Weights of a small transformer language model.
Size: 8 layers, 6 heads of 64, MLP 1536 tanh GELU, vocabulary 32000.
Architecture: LayerNorm before each block, learned positions, biases.
Each number is 128 + 24 x the weight over its row's rms, rounded and kept within 0 to 255. Layers, rows and columns count from 0. Numbers have three digits each. The size before them is the row's rms in percent of the matrix's.

# layer 3 MLP up, 1536x384, rms 0.0547, rows 314-413, columns 128-191
094:137095149098121158144164117094123141128091144117158153124092091152115156089144120119137154139119125094143129138147130110158161141099132137132117130151117125144145142152097110140160150135139119
104:087094157122122092105105096129162086113107132129150147144138125127134086114147119157109129126096145089151131123130158112148136176136129109137164142102115139134112118145125103113139137145101128
093:181091082084109118150131128142103141118161145127089156117120125151151126164096123100100127129150102169119149125132136107151110127122092083116141113142095167119119112145137135142155140145125088
092:111127110102106121115142139081138128155102122124110139161128109134101161126149134153110134141116146105097119106102131137129099170141119155132127118119106147131109160174139100100154126148135113
110:128149140107133137107123157121120090165104145129146137165138170097108186079118110132141146089118138099099094155142161071133110149138143119124119132094141113140182139165141088130129150128147109
100:111128063128133183154067105123092130122141114123153096144152148085123155085148118100086148138119153132124126077102168123146148147113119109115136102144094131142089143130113138096070126140129111
093:103111139122087129128115121107137111155095134085087145172124143107074132105158135136092165111131126152101109151132114088164135137085114168134124143134155158159136145147122104149136161136118071
103:091138094115136133152098089133109145090134127130131137104092108133137155154130104086124163166132153132104135092141140136144133137121159125174117115105117134147081190175126101123144138132125131
084:113104106077113127112123096126135105161091116103122156110103118115095137122155137107129120158131112090099088097104130120158115154110106145163098152130100176126116166122110116147146132134169104
097:143157122094112120096151135122124141146119131155147151118127152154136151141161132129103124104081122111122126167125145134122121109114131136171136118167089146122099116120130109095123098147114107
087:106063115118169150126115089118122100128157140131129141161129134100122122138136109088126135140125171160139107126128138128143118145139091151118114172093113117176089155133121118123103141122124167
095:124165140112141106120052125136121114136096136100157147155143156119083108085154127123133123115125118121140131132116120119122135162126117108115102166093104157163076156175093084134137129141144094
101:140120127128116099138105162174121169162162132123116105099130160126102164129126112161143101154108119124127117154104150104102125111153072140134114095133117142148167127098124097158140149173147120
110:108098105073093088140140090046114181143146128110117133132130109158079171154165131178115156123127119113106117120111121129143155095137157160125118138139134125130083143145082163126137127146103127
113:109130106071108116122140072110150141119110132117120138117108137132117118133158111109149149158094124086140108121104134127120149178100174137167074121141105094092125155166112135125138153132123108
107:132084098096123147143115106110102146122163121092108113107139104124075155126144132135137073120128139119109154106120151115111090164107124148144107162141124106148181163189138106101158116116124120
090:105128130114117136091131101139126119129125116119129154145129109122118178128115091138117148122106118124118115131116133120185125133127092120156114121143063155156146162141129121151136140165108118
096:132066166101129112133121183137129136127117135078123115115127133133129121096157163167122110102171147124130096099104085121154122172147102112134068112081094142170113116137102119087082106142123137
082:103115134127127140148146132074124128097140152138136141170131153123132108132158141111134131159088135150125101139120106104166123148141101161155148127122117062095128124127091142109147174117131128
109:122138133138089124098118121112115138131126144132103125147151143112155170085146171114124133129108113121101136111112127062117102158157151091128176162126117177117116134128121100094145116173136129
083:144100129081099144123097127120123101092118168135146125154146149144113158140184125105161125108114118115120153101154153156146132116111131140107138145128114118112116120129140091105108158112103115
099:127163152111106124108139131107090092121137135147134124137123108096095129133162102118111114146117122104146099125102110106138145172116077118153125113119103108104133102086126124162129146118123118
099:122082136134139118132093100084168148137098130103088101116122162128106091128160143103113092163091131128139158132137128135120126129079100161130164150129129142119102135162118134134144176158166119
098:141140098084124124112132139123115115131140136132102151149166069108140114064135092144085136113095125127133098116082108136176134163111110115126168196114093166146141146141107099104127117130152152
090:139131146147079103115115119148098131115148147147123140136120119113113149157177163135080110112142125127143121099136133145153147135131135155130163154134100111112169092132160093118100136170120137
100:075117117118124126133115120101158135159109131109099147154149173139118147079117098093112114108115113075146154100136157152163150126077134131129139108146134128170098132162106113117133162154147134
114:144071118119131100123129130204126080167138120118124145169149148130096124123132130172122113131134106105132097101123154108140152145089134168134118138118137162129113132111118132115120133193165129
113:154150090094130154109120115098146128160138136137105133129118119111134150131123152137134090128095087125126094122108144132148115147115143120131088094124118125130121137078084128118191123128106134
111:128123139134107165140103125122148113107111145132109136141155163152096158101176154155099161097102143094151122112090128110168127138126157128136139116102108125163106124145125129132145137173127106
093:141114111115126134129116101151150115141156137114119115145170103135128136111153146118113149127156117129134139125146145135146079153087119141152086179138136153136152148165140149148114142109104132
103:153126111112071111122160122155126160158103115154175111135063126149127161101127121134131155126130134118131120098116070136154073134106131090163123109138095132108112156151125154121112139133150146
102:080067128087107153121111118107139132104160165125106151140086123133119132136164140119127158135116131174101135170161161144151126126164097128133097114120142193109082144127084118169195138152127104
087:163116102069137106138129080139131135121110135116129163127144138143100171116125189109120148105124103110086143164133096134140126145105140103161137102120086149121126132148129128112147176133130132
097:139085134137127122126097143178143126164147107121094145097086123124123092102096136096108125118101127115121149107114090128105109144164104127153131122125122101154127099139120149160095155167160125
101:114176128116107140120105108082169143104125121102092126138084143139124158112151113136124107118119153139138109130112153086157135132136156126152146123168109133126153142143115141158151157150121125
104:111126132109142162144127132078134096119112147131127140154129143139113113123173102146113132112066103154121128142103125138174147161131050170085155106165126128104137133154105113102142156123131084
097:124110115129109112112142102111109120162102145138157161122120115148133139134126111160093141070137128126127121092093180132161153139120125168145140124057114173141124093158124128121142102146107119
090:106118111124093119092140102149154126171099130128140150120113132146092127154119153174100134087143136150134091157126106110152094161126145135121110105125140118141095166094135110118120134140135124
112:109136116138138129101126099125145090121103143118154122124143135143129103110142158123157097120129078111094065078077150168139120113150114112121128122121096102149071156141115166119097123136162100
110:078117132133110056130138121096127099128144156140092120088125134091086131133163146111067132137054091147146137130101114125120144168150142157124131116105124162108142128127123095132101145164138099
092:133085111113114165103124132121109174102128143139131153141139154176088137052127109179111138112133171099130082141146119108123123146105114114148123181133127109157113126138104119098131143148115110
100:093138128132119126110106096118112147159118121102140151065114120158129125076144130135097134122106125103093132085102103120153130158124153126176122160144097128165101152130124095106085140167156125
085:084111115109136118131191142147126106140109146151091145111079103099117134121156100099133128142134156088143176155115178163149128151162100129111156134132124137107120124110135121141157151077121122
108:124135137124107120116128104137125118116117131119100150151139092096137143122133112102147094151095109090129131132135134106143136128097132099125123134140125140122168152158139137119113138173108128
063:139133121118123146139124120142120117170150112117092133080144089134121145114101113093091117174123114138162123090086120142165115122113139137134124193122096147136128145120126136191129114159134134
103:107121129143112139112103149096118108110124129111145120161112125146092143122150095116118147157121136086143157140094123071111132165124139141129148135126105143127163153137109117095103115149166096
104:101112143119123171105111100107114108160146132083119110133151127176035107125147154133130146163106103119143134150091102150142141140112119123117121175134116148123143189154116169106162131122111147
107:118092107088158099123110109115110141139127122071118180123153151112119161113107120097097122103137133129117121149145140120111106157106135149142093130128129111138166133169136105110126108176108129
102:124142113113103116088158122123105086123130172130168121142139129136103160086142130145139168118114090095121110137122187100141121137136162120095117173132142128163124161111146128143120149135191112
103:132122100092142142111135120103110148166125132113088109158087120128128149128108116146101121104083128095121104128120149179132156135084119169134148126133140135142162131098090134111124142146115144
113:144166145127129143119130163109100104159124142101126077097132174149108116089160138095107127154117128097134092150108140123129098141108090120161087187165097148110123154144091115107164077157127142
089:129139116103110087129164114146154113142108127127075150106114140121116183124148125108135129128145105121105123116113157159091154122159144135175106090140146210146128176132099102121144137126084107
085:090068098118153093146148101153118157158139139131105161102128151133129116116142126128122147116135119106148093116120146104139184138091150131110133143077135172120116157120131155110139127119130088
082:108103137078077151122075104158103114110144158134113107105147110135117144120123116135157132133123154107133120067090162165149121122198138117135105114138120153173108164110126166156113136126130124
109:106112162122144116135129124133157150121115149101123149139095114100139113130144098150150099179123092116143105131128135098164123139083112146096186116104158115118165153124138136124125169145138129
109:106094072131129157132125109136122147100135132103115124119141172190130117146157141143103097110151084109112123126113102131152146113160125167185067125159101111154100134079109142154107152118107116
109:129159131136097104139140167163166102167132136096116129137155174137125167108130152132131092183087111102144120121116147069145123129122092089127151106097101126129139154143113151089128117165127134
098:120110126133153077122096138124120154133157120102092106070133133097140127110114121071138112153095111157129104147083101117118145149139108137181129157116097158153135170139089110086160125187135127
094:110136149099088168141081140117133138156078134094148116109146082079113154115131130118126105152133109114129120101142154143093120125138080146125093171147180171134112128127121126161111132132152112
102:141130073113152110107079142100120130151131159096132109114126134129100158110125095110078137100083097135158133117122102146150111121162127133180080163144145127140072187166122123160197145135153132
102:123091122087127102132131104133157114143128128120165156131111060169105125136114127125127157140122097116104116135132130113148143165112137131154133164182107144144092122085130088098144132150138096
094:136127175123085183082166117126128146134121140118169149151129124156114157103124155138086122130116119095122085151136132065118150138118154144155114132136133151154132135124131154155103136148131148
089:133122096115052073140071131122139160070129125151158153116084106113125112141124113104111147141114168094090155083145176131158110123181100114139150120132111153123141114115125103069155125100150086
111:148125159118149143102152108122151113158104137096151144127090144133127114124165157107131105130091130095114105152135149117152109134084115150151126147139149114183129118139119136134136137132127131
121:143094115094120106108101138163129170178113130094118165118158129143092135139203169126096094164127120103123138089149153140121159138105118115147107145130087156105113158154157133091135115112100117
079:186104116125155091101132133135120118159132153109106105140121141120125131141139186104153127161069104138104129141116117120133131155110115103089123143131112113149130143094135060049150130123116101
109:151063115112132096118153116136086144160137109102126178132160084140119173130130148155113133137108133131124096096051131162136118131093103124144121143123076135179132112123090136085139090172113127
091:095161109111122129097152117140115101094094113143163156166077150161130142053132140118098118139123106129087103147159149161111110171155137145163144133177150139149124166130140108120126162139127134
094:115097134089125097117064117189123121130131115127127105173123179128055104144118163134086116121134141114113148102141103154138141136104138098140101147150109135154084161173127148125123181146123092
107:089120109122125102094142111141139072119163151082155148132134148130077155122139116107114126125092062105124101157133160170144118120130122145137076162090135175140140124141098111181116119127153122
102:106129120122120149110070107143127100175153120099122137125080110124117114121148156129119115132101102126107106121063125124163142110157109163153138138173087134124085163118092144114098127157144112
100:128133113121086112127132107132162127085150138093150126155118081133153117120124147143123127165104115133146093122140158144133086130127102117137166127144146120146075207129155132113161128163189133
111:100149139115123147068120135088091058144120115111176184165152128150115126112170138193127108138138120112115114143112098126122095131122110121147113155138134128132103182118118125131134105134163115
089:129158111139111150104195089135131087136134138157173137075134130124138134132127123113111066087121127092156130099100167097154122116114140142142076133131071098154126174181084166122151116138134112
100:120160073127118166106161117120149081132110135116121126112084097121118154114127148157130108121119129155075113103139143158184129165126099123117158131181123173162145153148096116135168118089121062
107:142089127138095123122102122073110158190071128117150189128092135151101129071132115171119123105144136124104134159091129133140111151118148138153183152159133156135069133143095095143166134157158119
089:146132145119114107105109127152133113179132128104138155104119113137095126103129091194115168162101120146119139074075147129142133155136120128116104147121126118165087118183128127128128127097139161
077:137095135103110096116151125099108119151152168109108120157147124134088146169164096113161123133122118094113144148129116116111152134135095128113142114131106142176135122139138170152115167133122109
113:112169147118106133141084128100087097147148133105136167149139124126153131096123107110122136189137055145150101109072090118206107150123145146131166139106130160123127131138120100100107116150175130
104:137124102124083118134117116145138127137108140137147134104119106092128148132132128091076134111160151116132152075142178116125133150121102125147137156137133135172165151163121136096142115121153127
092:162131116108102116114123078093136155131073155133137109122093078132135095129139094085112139104100146150140140107167161123152123118128127165112170149106134141128144130165137133117152124143132150
099:134165140116092151089144108099160114129123143113113113114113133104104178112131142140090113113147121134104125118113142107165126138111127132132147083133089150180085129130092167110164087145127091
099:129107114122163119132142138125133100111130117128123148123139148170137150126164141120163108098126119115084125134135125132112090113123112106155126119100073097163145124135137134180144144121195148
099:118099163119094098118146072136071096114117125139155145148133131137107089119163156135102157106107124098130089111133168100139162154127057142094161151121134168132141168146138127084129111116157108
094:144126095114136134130103122156122114129140120112131133090136121175152163139091099115130145122126094096147129105129178087113124146120141138138146130135140159129141150121129110111126091145151117
098:124117152139111146132110112100183126131077131144149135101111077155104108143169136159109119131109168119125112068130141114135128140175116092091157109114141173176146114110149136087133135119195109
114:064115148097150112134108135120119105111147118113127118086154149184153164089135142115117097094100135103113110070077155128121141119154124147126101130162037130133153133119031133144140117160129149
098:122100138126158139126113099111125151152098130101157120114167121165110161130150120100093148142142091147106096098135089129121132163143098175163147187092137150140148153171103109123157112122125144
097:141142118109136159135137098135116132126131129093112135088119129063110174104150108116104084133136125106134095115110141122123149152116117117149082142125105148158158135183110133116129118159109121
089:133108173144112099129134162129146115142085141128164158182128149136108167098127129133077088113105128099129116118146088093100162175083104146147141112105103089083129154082120134088160137112144109
095:148109124095113122120144104150111141146116141135140144117122114151110104111113134131116151135123107133113129175136121092177159155078124157079154183135135122116136170137140118095184157129142111
102:129105143134074120095112117138163135126098120122094186135097081129103158093122134112129088158112104098143101112099104124123166173131114127136127167114134142081157111082129125134130121130121100
105:133120149115084149090161107146132144142150121153132200133110129134127133129124101138084127136123100133120122158100142119076146136138082145156155087108167143111115107126131114153105173135114127
092:129134106122120150100138101131124077095094139115193162093080114141152134132101138165149097142141130128128083077106174083141129144097113125121130141134132158137106112128107137115185156162147136
097:145108151105130072121125101088110139136103120079161136154097083147091132164132123136108129157093155103128119105100118117148153133075108146151127117172104179159143140136102149097163139154134124
097:099139143122115116119094132132173148165154148117121095141109121094126169094132118106111139157129094136119168118112097154105075143167156126162132091140148094136130152160099117176126148165158156
092:120105119105148093125141129106158125117128139129124117076102106142130106088134093128084101165133142100119119142069118122115118104168103121153107092156101099128162121118123117181075112117148150
087:095071118115095154108111101126110124113137122120124155153127174164074157112148146120134138125121118110138149133132127090151157164153096125147094163178066124163117155135141104155130169150138104
098:112110087078111102150142155139094096132142133145115113131102146117135093098160143163096090112122141080142128119112131105125099135143104150129075168122102126102152108166158076129143120163137110
110:068150120114112131111113109151121110173116123137161155162106175149138159119140114107122134154119122087100102090081142090133099159091147111123090131130148090161098144123122119148085151145134138